{"n_layer": 12, "n_head": 4, "norm": "rmsnorm", "positions": "rope", "rope_base": 500000.0, "attn_scale": 0.125, "init_std_o": 0.0, "init_std_up": 0.035, "init_std_down": 0.0, "optimizer": "adam_variant", "beta1": 0.9, "lr_head": 0.015, "decay_shape": "linear", "steps": 8545}
Each number is 200 + 40 x the weight over its row's rms, rounded and kept within 0 to 999. Layers, rows and columns count from 0. The size before them is the row's rms in percent of the matrix's.

# layer 7 MLP gate, 704x256, rms 0.0794, rows 369-405, columns 192-255
089,276,252,283,187,162,266,230,221,125,260,243,221,200,162,165,183,167,164,196,228,189,283,202,219,183,196,195,219,171,190,140,296,281,247,201,216,216,175,166,201,141,177,193,274,132,153,140,244,162,148,191,293,229,153,171,229,144,220,157,206,186,204,121,162
084,241,150,188,167,169,222,244,243,239,149,169,252,176,159,138,258,185,246,170,182,208,105,160,240,216,287,160,231,104,274,204,254,211,270,166,188,232,223,263,228,115,167,178,200,210,123,203,233,186,269,241,223,77,124,218,171,206,220,251,131,182,158,184,191
090,262,174,217,197,164,209,159,230,239,260,159,199,205,179,174,233,210,141,156,248,190,184,188,199,144,172,182,224,138,206,263,266,218,140,223,177,173,221,191,229,201,234,198,130,254,191,170,160,189,208,179,167,225,136,242,167,212,242,195,176,250,161,190,145
095,153,228,225,153,143,158,114,193,168,259,240,240,166,210,199,220,271,174,236,156,218,219,195,253,258,161,179,160,214,170,181,209,198,194,199,175,251,185,224,205,187,163,182,149,161,210,265,156,208,310,202,178,220,206,170,101,203,230,191,212,233,202,180,254
104,237,238,190,236,134,181,245,213,214,166,157,144,190,219,105,252,181,195,252,213,250,206,205,240,296,294,167,177,187,231,169,144,208,270,240,151,201,178,172,185,164,212,167,290,147,233,234,139,166,231,223,171,142,147,199,265,149,220,184,185,195,156,258,219
100,262,193,110,187,208,223,191,199,167,190,271,111,255,214,206,203,267,104,192,263,237,201,125,279,231,238,221,222,166,167,244,264,221,276,228,175,212,273,267,203,201,208,155,207,176,224,168,214,174,220,190,247,184,151,138,139,140,222,167,157,164,176,177,192
098,143,235,204,242,239,135,221,182,184,215,170,214,205,196,233,165,192,162,208,168,253,133,137,209,198,193,207,147,153,240,304,226,158,137,225,189,159,225,201,217,192,161,197,192,246,129,187,231,255,192,195,167,225,186,250,275,233,266,233,183,206,256,272,259
089,212,243,177,226,186,157,186,218,226,168,154,243,178,169,211,240,240,161,159,240,172,152,155,225,151,193,162,229,242,240,162,193,164,219,170,202,119,210,229,199,202,177,256,142,192,196,234,193,196,166,169,191,224,223,276,182,151,202,179,211,190,149,243,237
106,233,218,226,239,178,224,170,197,222,246,201,205,249,176,131,221,250,243,181,199,118,225,155,169,268,193,139,310,196,144,105,178,181,198,198,273,225,227,176,223,228,148,198,166,190,212,185,251,135,215,232,212,159,202,176,165,114,215,191,117,238,185,260,183
090,119,184,201,162,230,133,226,237,216,221,219,262,187,239,219,209,224,182,211,260,315,175,247,79,255,229,217,224,149,258,172,132,199,166,189,225,204,139,189,234,230,155,194,168,201,253,163,244,176,146,194,174,215,176,203,195,210,165,153,225,247,169,141,188
091,236,226,194,200,113,146,192,206,185,175,221,185,104,220,141,271,180,84,255,204,286,161,236,221,214,186,225,184,218,178,190,168,169,210,199,249,204,188,177,197,263,219,148,166,248,180,220,241,278,211,186,148,173,194,169,248,155,196,299,186,225,260,239,203
099,248,237,283,235,254,198,245,218,161,206,187,231,281,220,173,155,245,217,251,261,235,287,193,225,151,207,182,215,206,236,230,207,215,276,216,204,212,198,164,145,134,220,138,207,140,239,156,213,253,246,147,194,219,175,153,139,231,235,158,175,146,185,215,210
094,213,217,230,186,256,130,239,178,103,220,201,234,214,234,188,248,144,208,158,226,230,208,169,173,201,232,174,124,201,187,227,125,210,194,236,185,215,202,216,192,220,164,188,167,230,205,274,228,251,277,129,201,167,179,167,132,125,162,198,209,203,136,98,197
096,202,207,206,201,150,232,148,117,170,176,171,110,173,203,245,218,220,228,132,147,208,139,201,114,218,228,184,181,210,161,182,238,147,204,157,216,212,216,161,278,258,220,268,208,197,223,204,227,190,266,250,180,132,207,121,208,208,204,203,159,181,209,187,244
104,183,194,254,240,225,234,179,151,186,198,263,179,254,140,205,161,226,154,176,199,183,262,191,139,248,246,154,201,213,193,220,244,179,133,220,164,198,234,274,216,240,238,193,206,179,177,217,180,202,155,156,186,279,157,140,162,257,219,184,197,201,231,239,208
096,231,221,178,212,138,345,214,268,139,210,204,168,179,256,139,230,191,228,162,203,196,164,83,140,124,172,216,246,156,248,162,134,190,244,166,213,174,198,196,240,211,224,239,164,172,187,232,244,170,236,203,151,239,133,156,219,176,172,182,201,147,246,225,132
103,186,183,232,245,279,224,188,201,255,146,235,224,272,227,174,200,162,214,270,256,242,253,165,281,172,264,230,233,166,266,228,223,216,162,259,235,128,190,173,164,248,170,194,189,225,165,158,164,178,166,259,168,139,201,100,214,246,216,193,262,160,166,250,210
089,225,158,159,180,218,142,191,208,212,151,166,243,236,180,179,228,254,178,228,150,197,208,180,234,213,198,121,287,182,218,226,170,216,218,190,212,256,184,234,199,179,246,121,228,157,208,180,233,174,122,145,162,166,173,173,162,222,174,125,188,125,149,161,238
095,207,164,169,278,208,204,147,165,222,242,224,197,205,202,124,135,224,223,216,245,251,229,189,265,221,249,186,236,132,175,151,277,206,258,248,166,203,172,198,177,191,169,200,176,240,135,180,204,101,136,241,114,155,208,240,225,152,228,254,184,146,144,239,178
105,188,169,160,229,158,199,164,280,96,115,177,204,220,193,230,155,196,223,183,201,123,216,150,240,226,187,206,220,161,136,238,223,167,191,198,210,278,200,206,207,119,196,290,174,233,170,162,231,172,196,224,119,242,139,162,104,235,222,242,209,167,194,162,208
099,252,167,180,140,233,179,232,186,192,238,241,122,231,227,219,215,196,177,162,206,205,150,157,235,228,198,216,91,178,250,200,177,213,174,184,218,209,177,184,206,218,244,169,205,222,94,228,209,222,233,237,162,171,186,259,230,227,191,252,199,161,146,201,166
102,145,111,161,210,152,256,205,134,181,123,180,225,257,166,196,164,220,196,263,279,224,201,207,195,201,114,202,234,191,123,211,224,198,222,209,189,169,194,245,225,157,161,243,223,173,185,231,193,144,217,161,187,120,169,175,197,224,199,209,189,142,192,177,187
103,186,270,188,245,206,240,175,326,68,186,107,193,197,202,172,185,137,141,170,160,228,128,150,214,252,164,173,201,152,213,217,123,195,235,235,147,229,166,103,176,169,115,205,156,217,238,217,177,218,198,167,176,215,171,163,233,213,220,248,205,172,195,210,156
092,148,115,109,254,197,127,205,258,191,217,217,193,181,174,232,140,215,265,260,204,160,130,168,128,238,238,203,128,195,205,226,85,164,204,151,181,218,137,239,235,277,198,258,165,149,194,211,201,220,152,251,168,180,160,294,192,142,218,172,257,167,187,175,212
106,224,227,256,274,148,205,200,142,203,203,239,206,230,239,134,218,205,156,211,184,156,216,188,219,242,198,219,200,153,200,225,191,207,201,171,175,179,177,246,166,199,157,154,282,175,190,257,222,204,164,178,280,136,186,244,177,172,269,117,245,108,227,155,170
117,199,160,158,239,156,185,190,163,263,256,164,211,197,230,267,194,283,174,202,221,205,189,223,163,213,313,128,234,195,149,208,167,98,242,237,195,175,192,209,225,215,210,249,277,314,231,215,144,169,189,233,246,218,144,225,204,217,188,187,226,217,222,194,181
101,149,148,213,208,133,209,190,189,149,179,174,127,302,176,201,177,169,201,160,211,311,228,236,218,204,242,195,178,156,195,283,191,163,106,237,151,167,202,179,268,270,183,244,245,253,217,278,175,152,184,223,214,178,210,210,174,200,145,190,200,201,255,183,235
101,239,221,219,191,165,166,160,155,137,223,232,258,221,178,217,245,295,232,166,260,222,165,205,261,275,233,158,263,217,171,216,195,216,245,195,219,277,247,266,220,186,198,217,162,253,283,251,177,227,192,204,267,164,238,194,130,182,154,243,218,219,196,193,232
091,195,182,259,262,117,273,200,198,187,199,175,193,250,196,157,219,187,236,176,168,193,127,137,145,179,225,194,146,215,238,201,222,181,214,257,228,205,199,192,205,228,272,194,236,252,248,216,160,158,89,234,272,214,133,169,163,223,269,195,237,241,194,247,207
092,156,236,156,248,87,203,230,149,221,206,172,177,197,208,213,130,161,249,181,120,279,249,175,175,191,193,207,195,151,245,254,215,173,254,254,93,246,231,208,125,154,242,210,293,236,197,176,211,171,208,114,270,244,205,224,189,215,281,200,197,180,215,250,237
098,221,151,280,219,158,255,207,283,172,211,146,224,156,173,266,227,163,226,163,239,234,153,184,148,219,250,273,167,218,122,204,228,234,158,282,151,244,173,186,243,194,213,143,239,191,194,165,213,207,126,282,211,188,238,238,175,250,230,146,137,153,222,248,303
094,160,248,207,191,204,242,170,155,185,251,218,241,228,215,132,176,240,253,185,193,242,219,171,201,237,211,181,223,220,155,251,230,173,242,236,141,228,95,240,207,202,93,196,220,224,165,246,215,241,248,216,184,208,245,219,292,164,207,197,47,196,162,195,199
113,229,233,311,231,201,197,186,233,149,197,218,196,151,200,116,175,235,167,119,205,155,209,135,211,281,197,143,182,166,184,254,224,162,163,227,216,230,155,252,108,189,152,220,181,202,177,180,183,219,183,203,203,140,101,159,202,233,200,216,166,197,181,200,255
093,247,236,189,259,191,192,194,234,206,294,208,168,217,196,269,251,216,142,154,205,239,187,255,235,181,273,217,178,190,189,212,172,172,207,168,213,232,240,261,123,237,199,279,135,216,184,246,204,201,183,228,229,191,196,200,200,263,183,210,228,213,206,139,176
098,233,206,119,244,190,159,223,282,212,235,175,204,178,181,181,175,169,177,215,230,188,216,194,217,229,208,213,230,127,244,208,141,178,246,218,169,219,232,164,224,159,224,157,104,194,296,231,257,147,228,203,143,228,223,179,208,205,208,228,216,174,92,245,204
107,248,200,251,143,163,184,159,139,184,183,245,223,210,246,266,247,212,229,237,163,202,166,137,202,202,194,186,219,195,219,268,192,185,173,227,248,179,239,216,251,205,222,236,169,116,227,255,177,198,220,225,209,232,202,206,105,242,191,239,192,122,129,188,234
107,260,254,230,180,160,228,189,231,182,297,238,141,188,211,231,183,202,198,170,196,269,185,130,180,265,266,214,162,208,157,211,163,197,179,200,204,201,219,116,128,215,114,213,217,265,166,191,220,214,161,208,278,161,257,161,180,187,243,210,249,239,194,225,187
# layer 7 MLP up, 704x256, rms 0.0765, rows 369-404, columns 192-255
098,175,168,262,198,170,144,255,213,207,177,172,188,193,174,210,200,135,294,273,280,146,210,220,203,238,156,201,149,262,183,233,183,217,117,150,155,222,233,162,150,154,107,139,172,256,247,182,204,139,187,184,148,246,264,212,133,225,197,253,218,124,173,230,143
099,224,229,123,89,198,178,147,271,250,219,217,300,155,165,218,226,168,163,156,174,155,208,169,248,167,233,179,226,148,201,213,275,210,240,167,199,194,184,167,273,223,199,186,170,223,135,128,165,213,218,166,145,148,170,258,195,188,187,172,237,227,228,132,150
089,147,214,267,206,199,177,258,235,221,259,167,146,170,189,210,179,150,265,234,173,163,186,182,212,198,155,252,222,248,225,169,200,215,181,287,262,124,183,174,219,228,173,214,174,139,228,117,159,203,235,237,208,226,234,202,244,256,206,201,233,222,179,222,144
096,96,204,258,189,212,177,148,136,205,182,190,237,245,250,224,178,205,206,187,193,171,250,185,232,210,233,201,247,164,206,231,204,306,209,148,137,215,234,172,150,176,214,158,168,182,240,209,210,241,170,176,182,173,223,255,186,218,241,142,139,146,213,162,192
107,206,161,228,205,245,141,262,213,188,244,129,184,233,131,222,194,158,168,175,225,239,237,197,184,208,201,247,254,179,147,177,226,261,201,222,197,197,179,168,238,120,258,271,210,150,274,181,150,210,245,225,216,243,185,253,234,151,138,216,162,221,171,253,210
101,190,286,252,221,124,208,139,253,236,194,197,315,183,225,157,116,209,230,245,204,194,173,282,171,193,148,238,221,177,235,242,258,179,136,192,203,191,203,143,170,232,209,192,211,261,193,152,205,288,127,180,138,261,211,168,224,226,249,140,182,228,219,230,231
094,210,160,215,244,227,202,195,206,228,248,140,150,292,210,178,163,211,232,158,238,232,203,248,246,206,190,252,179,183,161,195,215,182,278,228,100,218,222,189,178,225,105,159,204,212,136,178,199,195,245,168,177,177,204,217,130,220,121,237,233,158,246,270,234
097,221,128,190,214,230,259,216,168,50,186,194,220,177,192,151,216,211,105,196,180,220,168,235,233,259,232,257,234,206,203,260,173,157,168,271,196,185,171,178,169,261,183,204,183,222,170,184,187,292,202,225,237,213,230,192,196,182,241,148,208,128,207,156,228
105,216,163,240,176,195,127,245,235,194,301,243,272,172,122,253,194,158,244,183,142,224,210,207,107,215,199,233,227,224,240,188,185,179,230,238,198,174,139,164,215,208,171,181,245,205,176,193,184,148,123,217,152,185,177,183,242,152,213,247,197,201,278,223,221
098,240,145,196,241,191,128,225,157,209,201,250,202,187,207,164,166,225,139,262,309,114,218,232,184,269,223,164,196,204,250,196,168,194,267,157,88,255,142,208,176,242,184,248,245,238,237,122,250,211,196,306,194,146,157,230,180,128,193,176,189,164,169,205,179
090,157,172,168,181,192,194,232,174,201,182,233,223,123,199,89,218,185,225,265,192,257,187,145,176,252,169,189,214,220,279,136,130,231,231,174,182,187,224,164,190,173,239,224,166,231,197,272,179,204,157,261,204,167,229,175,281,162,218,233,197,136,162,133,211
093,235,247,226,221,131,237,198,145,183,173,156,250,231,207,165,168,200,182,185,201,199,227,216,237,247,242,165,148,133,212,191,177,180,225,168,198,197,237,239,341,122,215,227,267,277,166,155,177,170,148,177,258,192,229,183,217,234,223,215,219,173,219,234,178
096,207,207,202,210,251,156,145,216,121,189,164,160,256,257,188,197,164,178,196,188,194,226,143,195,164,168,235,183,196,214,198,158,170,237,203,257,222,215,194,232,214,206,198,234,263,156,267,270,159,222,150,260,211,238,195,177,244,188,222,206,226,138,299,213
098,215,170,175,185,203,149,215,162,118,209,155,217,239,142,211,174,159,241,179,193,201,182,228,200,159,165,160,255,182,201,132,223,252,213,221,248,176,179,149,223,205,210,123,171,86,220,232,178,221,227,188,196,211,213,181,218,169,143,237,211,218,122,259,159
107,213,202,188,217,194,222,101,230,246,233,188,193,288,243,172,208,213,173,135,252,216,289,251,232,239,279,207,122,187,206,236,229,269,155,217,238,216,192,205,192,237,187,168,175,211,149,170,221,189,170,218,241,198,261,180,185,274,180,220,167,254,223,195,131
099,176,216,124,188,210,234,201,161,300,278,186,143,196,154,223,270,134,284,198,177,166,207,233,186,166,213,150,229,218,168,153,335,218,282,200,269,189,186,198,154,212,237,224,209,219,168,170,206,218,244,136,200,153,201,247,175,172,261,139,162,209,170,229,121
101,268,123,165,266,250,248,239,218,223,135,227,248,294,252,131,270,245,223,251,254,170,202,208,200,197,225,202,230,149,186,238,160,133,221,181,173,184,199,250,221,196,146,201,262,222,186,197,204,167,136,247,236,177,166,198,238,243,173,207,191,178,172,238,205
099,216,215,214,184,191,167,152,198,241,145,129,109,193,232,212,250,170,219,239,197,110,228,155,210,174,190,163,171,157,228,118,197,197,243,230,218,208,213,151,236,173,235,143,203,110,287,187,229,212,226,180,188,205,252,187,206,199,191,169,187,212,193,234,251
096,119,219,183,228,234,128,199,149,236,154,204,214,230,213,131,146,232,286,213,219,225,225,194,192,192,222,241,223,191,229,201,241,173,251,188,272,130,313,210,202,194,185,152,227,199,169,224,216,194,240,178,174,126,195,257,157,182,240,183,180,164,259,181,193
100,166,211,205,218,247,203,230,217,215,211,165,290,204,179,218,304,237,246,182,246,182,216,224,245,173,203,230,274,196,216,180,167,209,182,217,224,137,192,262,173,171,158,221,192,211,184,244,250,231,199,214,228,121,144,243,244,221,194,209,212,204,219,102,181
092,136,206,198,241,245,207,196,185,119,215,182,216,238,144,242,160,219,213,274,258,128,179,188,217,189,227,201,183,167,221,259,243,208,214,245,249,211,192,196,222,157,179,220,245,222,179,173,202,127,214,206,198,191,162,185,202,105,150,204,185,215,319,277,182
101,256,202,189,184,260,179,266,235,188,201,185,244,163,230,203,208,154,150,230,209,202,137,159,191,137,191,184,200,212,229,263,255,215,196,257,173,160,231,167,144,202,206,161,165,184,247,197,190,292,194,145,228,243,234,257,230,160,237,147,141,227,246,238,230
102,212,259,204,185,223,206,181,273,172,173,137,148,197,187,208,178,194,231,251,219,205,216,245,130,179,160,215,152,223,172,232,220,246,210,244,223,236,215,242,256,195,194,294,250,164,167,302,161,187,193,167,215,193,209,191,188,229,181,158,215,165,239,215,130
096,175,219,212,219,205,254,210,189,184,236,133,170,188,280,286,217,134,221,190,206,235,198,183,228,177,117,229,186,178,163,156,177,194,168,194,237,179,196,169,133,197,271,213,161,115,226,223,184,141,217,158,239,188,205,165,196,236,246,220,213,259,263,243,117
100,243,153,216,251,213,260,180,224,235,201,184,169,186,124,169,215,254,197,178,264,165,180,252,273,208,208,158,226,256,196,181,199,236,249,168,271,234,252,168,237,152,241,207,199,157,207,169,248,130,209,178,202,236,236,219,243,213,180,208,198,207,231,228,165
108,147,208,202,240,165,214,180,159,196,282,166,174,174,267,255,230,311,184,149,220,181,187,249,186,203,261,146,266,180,159,247,155,103,239,224,173,162,177,197,154,175,200,264,130,236,194,269,158,191,232,251,169,165,225,130,146,233,108,180,170,265,240,224,185
110,236,235,191,182,213,185,262,187,187,159,186,145,173,235,199,254,168,202,232,179,172,156,196,117,185,132,212,269,152,262,254,218,215,231,272,225,148,179,297,247,200,218,210,215,182,190,221,132,228,302,203,197,245,179,213,266,211,202,206,231,174,193,216,213
104,107,229,234,227,158,156,253,248,245,232,192,251,215,164,198,246,247,198,243,126,187,190,136,170,214,170,165,247,172,162,215,116,209,219,263,189,234,114,279,259,140,168,228,295,187,178,239,186,157,262,223,167,247,180,264,226,218,118,170,205,144,181,243,196
099,193,272,294,218,100,177,172,190,203,192,253,165,144,193,216,161,200,199,186,182,234,218,227,161,213,213,160,160,238,199,216,255,213,238,230,209,197,322,184,216,171,251,233,256,229,206,207,248,210,163,217,202,157,200,180,184,204,270,216,200,237,176,180,199
100,224,224,226,213,126,226,255,273,146,184,256,211,185,180,177,129,247,111,232,176,243,311,181,300,184,177,219,207,217,287,240,212,208,238,222,250,193,163,136,237,259,131,182,250,227,204,214,260,129,177,197,266,250,225,243,171,153,239,209,252,212,163,205,255
098,230,182,163,261,114,276,187,159,258,131,208,168,188,212,158,178,152,216,133,204,184,153,177,270,186,191,147,169,262,194,209,200,200,161,186,208,232,179,176,113,177,227,198,213,244,243,187,143,211,256,251,203,308,180,196,169,175,227,235,163,258,177,224,215
097,196,179,247,187,217,233,234,154,185,176,207,185,176,268,176,200,227,214,182,203,188,185,173,190,218,216,228,168,280,228,209,213,185,222,265,205,151,148,127,218,279,162,165,287,272,281,173,201,223,191,235,208,157,216,225,251,211,174,243,201,210,104,183,261
102,132,240,171,208,246,176,219,157,241,127,158,153,172,160,194,245,260,177,186,199,154,138,237,219,216,157,217,215,209,164,292,161,142,183,254,233,200,167,193,223,186,190,149,189,183,233,181,144,229,213,250,112,203,222,184,186,220,236,245,209,93,197,161,238
101,259,207,242,151,217,147,227,182,234,179,249,159,114,130,198,231,171,153,255,259,169,263,230,205,225,191,281,201,214,230,186,156,236,181,179,142,191,195,210,225,199,173,173,139,197,201,205,110,209,175,176,230,206,208,229,121,107,206,215,148,242,148,214,197
101,168,282,120,170,151,148,155,188,256,193,192,180,110,261,191,234,114,169,291,281,224,228,167,170,201,131,185,235,157,211,250,178,133,145,90,167,157,211,214,237,165,183,225,184,200,216,155,154,204,225,249,146,240,190,185,166,230,177,219,228,194,118,165,150
096,227,145,217,213,185,193,217,160,289,90,191,191,145,278,251,215,231,255,278,235,207,142,102,196,198,242,182,211,171,191,282,164,221,152,181,168,200,206,181,199,151,188,270,181,248,171,180,233,243,155,216,223,161,199,244,278,163,204,144,253,156,161,174,130
# layer 7 MLP down (transposed), 704x256, rms 0.0716, rows 369-404, columns 192-255
096,212,174,230,179,189,132,164,203,183,144,215,198,215,183,144,245,235,132,136,228,126,155,215,111,138,227,228,220,163,167,194,173,215,218,167,194,207,218,162,260,183,235,167,116,248,198,170,155,222,178,214,231,142,194,194,142,161,224,154,206,222,155,253,196
096,169,213,209,104,237,197,124,170,174,187,215,204,221,235,302,205,221,161,258,163,208,282,207,174,150,113,186,163,223,150,165,167,225,191,231,205,180,170,170,153,245,177,193,178,159,269,230,179,197,180,213,195,288,229,162,230,156,221,154,208,216,240,238,189
092,174,252,204,33,229,211,172,221,193,172,292,248,215,286,188,143,250,265,209,103,204,193,187,221,167,206,206,187,161,252,190,181,204,202,164,188,275,206,248,149,146,190,155,229,182,159,227,183,230,212,142,255,158,203,157,168,243,230,160,175,195,254,182,241
099,258,169,206,88,203,261,251,216,209,215,165,215,173,148,209,147,138,183,166,281,200,145,211,266,235,232,211,202,253,126,161,206,166,310,223,211,181,175,245,161,217,184,223,230,115,253,149,221,224,200,204,232,198,173,205,185,223,177,230,172,159,222,189,173
103,214,244,302,214,161,182,211,160,187,176,128,218,157,204,184,237,183,226,216,224,207,211,183,281,219,260,183,207,220,271,208,173,154,201,225,233,195,188,230,179,132,153,181,213,177,215,203,182,209,165,275,245,226,200,217,137,277,224,154,239,272,147,189,186
102,166,192,209,205,191,153,207,265,185,213,230,227,217,231,207,229,206,214,159,193,152,148,224,228,214,157,190,219,176,204,219,204,197,253,236,184,154,200,180,242,221,259,162,157,270,211,298,137,240,196,136,217,173,192,190,190,157,195,164,257,187,194,224,179
095,215,247,210,283,219,190,236,220,165,149,209,196,211,182,182,227,228,190,246,145,165,166,141,154,202,215,201,197,169,241,280,184,199,173,175,190,176,209,182,193,278,255,213,165,117,234,216,192,197,175,288,215,184,219,240,151,197,199,264,233,232,247,181,207
096,200,121,209,351,201,215,243,193,107,231,159,205,186,199,230,282,239,192,213,189,167,152,170,233,254,188,185,196,176,231,189,187,198,217,242,152,202,213,215,173,109,222,237,229,198,236,191,189,131,182,159,257,257,184,173,112,180,254,190,259,202,204,232,170
103,240,161,183,173,220,209,177,184,236,224,236,214,206,199,200,278,208,253,196,231,227,185,271,150,73,195,202,266,220,197,196,202,207,196,133,186,174,147,138,241,166,212,192,225,158,225,241,152,143,149,226,174,220,190,207,177,230,194,229,196,210,216,224,305
101,179,230,145,130,145,187,176,222,197,218,135,176,197,254,207,162,195,234,211,224,202,135,134,134,161,219,164,252,200,222,208,208,171,129,212,210,134,217,257,225,261,171,234,188,231,221,236,251,124,139,202,136,249,221,300,152,157,165,115,225,232,190,93,175
083,241,130,200,187,231,186,195,187,172,193,175,217,234,216,261,92,218,161,162,172,100,230,232,261,147,205,179,230,192,180,242,178,155,194,200,184,198,151,253,200,142,150,270,153,216,231,156,177,121,183,122,202,211,240,218,203,200,166,183,202,273,182,240,158
091,150,160,215,130,216,189,214,204,224,216,216,196,180,292,185,237,213,135,203,185,152,179,191,169,111,180,190,156,224,161,218,195,225,158,220,186,237,197,194,251,279,170,148,201,247,237,154,234,173,252,200,160,269,228,228,205,146,156,254,200,267,171,206,146
095,191,262,228,226,194,101,183,159,189,194,182,231,191,239,120,217,266,230,229,180,228,263,147,202,247,197,205,227,217,166,195,233,153,212,172,171,141,205,290,227,152,126,97,193,189,249,203,265,293,149,296,199,171,241,198,222,178,194,170,179,239,150,93,216
102,217,248,224,99,215,154,217,295,201,225,205,215,195,153,238,242,182,181,195,140,247,248,228,188,85,171,157,257,224,215,224,202,278,198,228,136,178,174,245,208,171,244,184,221,129,125,206,198,173,200,156,65,212,176,232,209,200,248,236,211,180,224,228,208
106,178,207,265,6,213,183,171,156,192,166,202,157,277,233,189,176,175,232,143,200,231,169,269,153,248,170,235,187,254,248,213,242,200,173,163,191,249,217,277,159,195,182,244,202,205,183,203,178,173,205,166,288,203,295,262,167,211,199,186,212,165,134,226,224
101,199,280,215,262,243,235,194,111,220,137,159,250,207,225,158,142,258,203,275,202,225,223,250,240,259,251,177,182,255,253,215,198,224,197,199,179,212,215,157,172,179,221,198,213,203,150,229,180,193,203,235,114,162,185,174,231,220,262,239,213,192,126,212,198
088,166,223,161,39,177,199,170,162,201,270,246,240,159,143,219,143,247,205,145,209,212,212,257,190,150,163,222,183,220,164,192,173,233,209,217,218,179,158,200,228,231,244,245,190,177,197,209,241,278,157,149,208,262,152,232,212,134,181,184,160,283,240,169,193
099,224,220,262,156,176,221,201,321,208,206,201,163,123,215,208,197,212,224,194,138,188,173,290,179,217,247,214,216,254,165,188,220,157,148,216,198,143,210,178,174,204,176,221,138,196,164,250,208,257,160,181,183,244,232,216,215,177,204,203,167,268,188,234,182
091,232,191,296,160,182,198,289,217,201,214,193,164,202,244,208,177,225,177,134,281,271,170,207,113,183,210,200,179,239,224,158,179,188,191,174,203,195,222,201,237,196,190,179,178,162,254,199,220,189,178,201,202,155,167,200,166,170,190,119,171,176,239,212,210
098,199,223,217,294,159,208,227,180,220,238,209,161,183,195,154,172,251,233,170,138,187,187,171,203,98,271,168,124,247,196,234,207,231,271,205,144,157,112,198,172,215,178,140,204,210,261,179,201,187,155,183,238,219,182,189,194,153,193,257,219,226,234,226,196
092,250,193,132,287,158,229,168,239,197,235,280,153,184,139,195,168,232,200,200,150,153,215,134,200,419,109,245,203,174,211,199,167,199,206,235,200,197,286,181,235,263,214,129,143,200,220,229,187,237,157,218,167,237,236,224,218,217,283,232,226,201,131,167,146
100,181,236,161,172,154,123,243,314,151,264,212,194,146,249,215,205,159,214,230,245,245,210,217,175,339,209,204,185,173,192,201,163,220,208,236,223,174,255,257,184,207,207,175,200,172,321,215,171,246,246,219,229,202,229,154,278,170,148,161,142,235,190,168,177
101,206,160,275,177,188,145,218,179,240,182,203,151,228,222,220,199,218,246,185,213,244,182,241,186,192,180,201,217,159,188,275,221,244,139,157,238,216,266,233,239,167,282,82,234,198,191,188,244,155,232,203,235,105,178,190,236,176,238,179,214,172,213,218,229
105,203,245,276,286,270,262,176,194,164,257,242,198,232,234,211,236,216,194,169,162,198,247,200,252,268,190,136,200,202,224,217,234,177,183,225,255,203,268,183,232,144,193,175,276,208,252,163,256,254,218,140,226,220,279,117,228,217,203,222,157,184,235,174,256
105,217,220,164,35,249,157,279,159,163,194,123,234,114,202,184,210,210,278,175,262,121,179,203,185,186,233,154,254,168,267,228,259,190,173,144,167,177,197,248,271,259,151,222,176,211,163,221,177,168,166,254,197,197,185,138,217,260,185,131,191,187,242,216,180
102,166,188,246,171,169,235,223,206,154,180,214,228,227,191,152,202,123,237,196,143,175,239,152,238,221,188,265,139,250,203,274,187,272,135,174,202,181,189,181,212,131,204,120,197,84,189,201,232,152,203,151,193,192,211,239,281,173,257,214,278,184,199,206,204
106,142,204,116,337,148,220,175,222,228,180,220,167,208,152,176,267,141,203,221,246,186,252,188,199,238,123,213,208,199,200,252,221,227,220,219,256,270,228,220,189,160,183,210,149,224,208,142,250,276,212,221,247,197,191,211,188,235,225,244,177,151,155,208,173
103,208,192,214,237,213,264,192,184,244,172,200,205,181,157,162,227,233,208,222,188,165,204,170,180,220,124,239,145,138,175,142,188,265,220,226,135,97,180,142,239,163,270,170,257,137,161,172,251,238,148,176,233,214,166,240,212,136,143,210,203,205,266,195,222
099,229,119,242,168,182,197,226,150,180,200,187,181,253,187,191,198,219,172,180,215,230,216,192,148,250,151,177,276,193,236,170,171,251,199,204,153,282,176,186,238,201,208,213,186,175,182,210,220,267,237,184,128,188,202,134,228,241,239,226,197,164,248,258,215
101,192,149,195,157,198,182,205,215,255,185,171,255,174,155,214,188,226,215,204,217,182,162,181,200,152,205,180,218,167,268,191,156,117,173,265,148,207,206,191,130,178,234,266,256,183,203,187,248,196,213,222,144,228,218,192,186,145,232,196,191,223,205,306,173
097,207,258,132,217,199,96,223,143,243,229,189,198,191,161,171,192,224,178,214,188,196,198,235,201,219,181,217,179,241,195,190,213,118,161,199,219,120,266,190,197,181,149,176,181,163,162,208,241,248,194,237,160,191,203,191,171,134,200,241,259,271,196,178,250
093,151,248,173,245,158,211,223,190,232,210,194,178,161,163,184,226,196,229,230,191,252,161,208,198,111,242,187,173,261,164,249,205,199,253,192,205,257,141,251,160,163,165,161,178,202,172,170,162,171,202,220,197,245,179,227,192,153,165,194,144,190,203,158,199
101,214,235,189,210,240,240,247,163,232,142,201,202,168,178,228,250,236,219,223,203,176,188,236,203,202,149,187,220,226,263,215,259,142,256,164,258,170,175,307,195,173,166,192,199,122,200,276,200,137,187,199,142,220,181,196,241,304,261,209,301,146,281,182,258
103,220,146,178,369,149,180,253,145,200,248,143,207,236,199,226,200,199,155,239,130,190,113,161,175,216,237,166,178,195,149,243,129,177,239,234,138,165,180,215,264,210,172,214,189,135,158,254,174,192,192,209,193,108,152,194,229,178,131,187,204,142,297,229,187
104,169,208,233,208,169,178,132,191,213,119,186,198,214,276,190,221,183,218,255,208,207,213,170,187,175,184,237,213,184,224,229,214,200,236,142,284,247,205,236,142,232,204,140,194,146,214,199,202,204,258,160,279,176,241,128,250,214,132,219,165,273,174,154,205
097,242,155,173,94,246,305,235,202,261,206,157,175,194,148,203,212,196,200,241,187,208,178,226,254,191,218,224,255,189,149,160,231,218,156,231,263,236,177,178,177,209,131,172,112,118,135,204,215,229,177,137,132,124,217,242,200,234,157,209,156,218,249,207,106